config.toml
head_dim = 32
vocab_size = 6090
tie_embeddings = false
warmup_steps = 276
schedule = "wsd"
decay_shape = "linear"
train_tokens = 128400000
dataset = "wikipedia_en"
Each number is 500 + 40 x the weight over the matrix's rms, rounded and kept within 0 to 999. Layers, rows and columns count from 0. Numbers have three digits each.

# layer 14 attention query, 64x64, rms 0.0585, rows 0-63, columns 0-31
589538583556534640526394532602402593430505532471478568614520468507481574600467551623438485585519
608572605500545660559396507626391574393560499532554597549537460550460612582512494686372514519559
483482457454459443540523485524524468518529498495470462432493522476535383480518496438505473472498
518523531518459554568488530504509492466454536502515569584497486536466497535523467550499482509523
623605620523501697585357519640397626364564477474535623579510416533450639613499567669365498570606
491501521511506525484502484473499507525474528498516497513521501514473509517448501519507501510520
536531507471514535491492510520460502470539506496508544537519468481528538520520548525520528494512
531523603493502516564426474503509518439534524481524511523491459518477552550506521530431443522496
469436482474464516560535495476510491500398459515519494456506505511508467487544475464529467524588
522542482516489530535504545514521477459486490533512464505472550461464506535570486583489550476494
478537434491506543561496493473524576504509506487474481482463469476583498513508512545483516548524
467472463533537493504484555409523482568552548531475519483480440511522506469574464508515535480511
507497483463517459489484477496500515473454521467545493490466488491490495489499511526510516517523
496494461487519555495442537514531500458539482558516485500484502503507503496495435500491515498479
476445456460515476458515476501537489500487459530512500490512555534542433452593496472494489549537
463426443430547418459495514422537547482473502565524469455461504484514431476509511442589501531516
517486554481510592492502582574529543455434494522506512524476503500501606523513503494491487535512
520497524526428533524438492522527519457437557566526518495476452464498447491483500519469486566557
508515525533515567441501459486531482520491481511481489519517515404491523510452436429523506499479
523474498539495515484533544469533499493498467494552498537474472457555456450508466501527526461504
465481478489516553511521465508509517500488531522462483467483505497438496477458403464483540446520
526493489552497472526528491504528509509516458554490542495450490498506499485478472539513502526527
476489558492490516506500501465505557517441474463477503496471477519478418569494508532528476476456
477494508487485489431558541493560480476504486488509494488536445507518504463518528522528487537535
491566454535474531485448516533476513526572484481497499522521521451549474502458519500497522539482
471536450554522490490500478504503533479507476522566540428471450536522515504521496479535511494420
542502535555502533547477492538504616493516422505538482498421506610495455517500506514482535532501
492476437527445452502576489525573513522514499468416497523521526498434469509497502490537547470525
503521553528520516484535492510457496480543497490491502521534458502484456472532550487552489464457
498480545517525495527512482506542497518497515506509412471515544513580458470495480489568452531518
453537521423521487480528493490529497523577508481528510559576504469508463503474451498554489488549
529470481483503526558566466520507485512549446467509487431493558535466519463541463519544545474450
465434515454572444431486533544503552474575498529491514518515488560521502440505474497538552532536
555540529525529546513466560516415498471446488506503545534483470508482518523492493556519472527491
493548530481489511490512510484485504529531492508511491459493524532511491468530500469482461488518
520498506486485502564482520518511507465444515541518580533500497558475471533510480575511479510530
664661586522542710627360493656376542346562554466551619634547445564406637655512553753339475501548
511475496473480498528509441504467517517428538491505488539493474474458529521452486512509475510481
501501482526511486520510448479531474486589549527486501508493500518525490492560546492520511471521
517528579511500477539459444499533535470558517504552506495518502558477470538483548528461429522475
453430517502446530496577507425556448494448455466544476502523503512523471548524488471530455497511
543541470498484538528521557562500490458484505545481486512497510447458495532534479611475568545492
470551427490503512552490469489556599497514529484474437481489487497537498484502533538490546524522
508486480545515501526495533416530499571510546532480517460479444528498476484581473529523514486514
467516476471504452470556457477526529493477495451546513484447491480504509488508497512522474474517
519455442485495512488433499540546491488532515559499489570514505491491495518502462528517517521502
501437438454531464446526491514511475474515458514548518479534522497500466453556506458463512519554
461443501445513473459502524446514550463527530549544484476500480453480474498498492414580528552529
556487521460513560497493508532552541446479485506505497519510528513453580514533515545527501544553
540530533522434565540391510530527525433467536562547531539481446452494494515468500532448492577575
519494526521515544447498479505540496523457498508491467499507504422514510533441489455522470491459
507504482496463508493544534441549490509479420464554509474431465462534465468537468484540512410500
466467521489524553491556512499478527517493549517458487486500522481492473463480398456501552433494
537475463516464441523524490541477517512523466532458511548448499518472521461473468548507496582539
481459533496492515485507526469508526535461445460467496531463484518474418564506493543525466484480
469487487484497455461613506452588468490477490468472502510567439549504502470501522466549483554543
486582444512473517507464513546489535517573464490457506516527526481544514515478494496532523518518
482489442560520479483503466503533524470529519533553527441492461508543471488514463486541513505404
585505607553530564549423495549465618472484462511554527541408499605507467557509547544423506507500
509456442500451484506582536510595524514527476477435506484517500443484502479507493492547570475533
476508519527526488465514467550496463446518481498503450499502470560473464493530534507533480461488
499475511499493505556518478507565528503512497496517430403514519497582480461498476479561439529508
455540536419530496486521506489541494512553509476551494548557492480510496500478444500519494491524
539496474514468550569542463511464482499556479456510509475523520515488506486504475521542550486489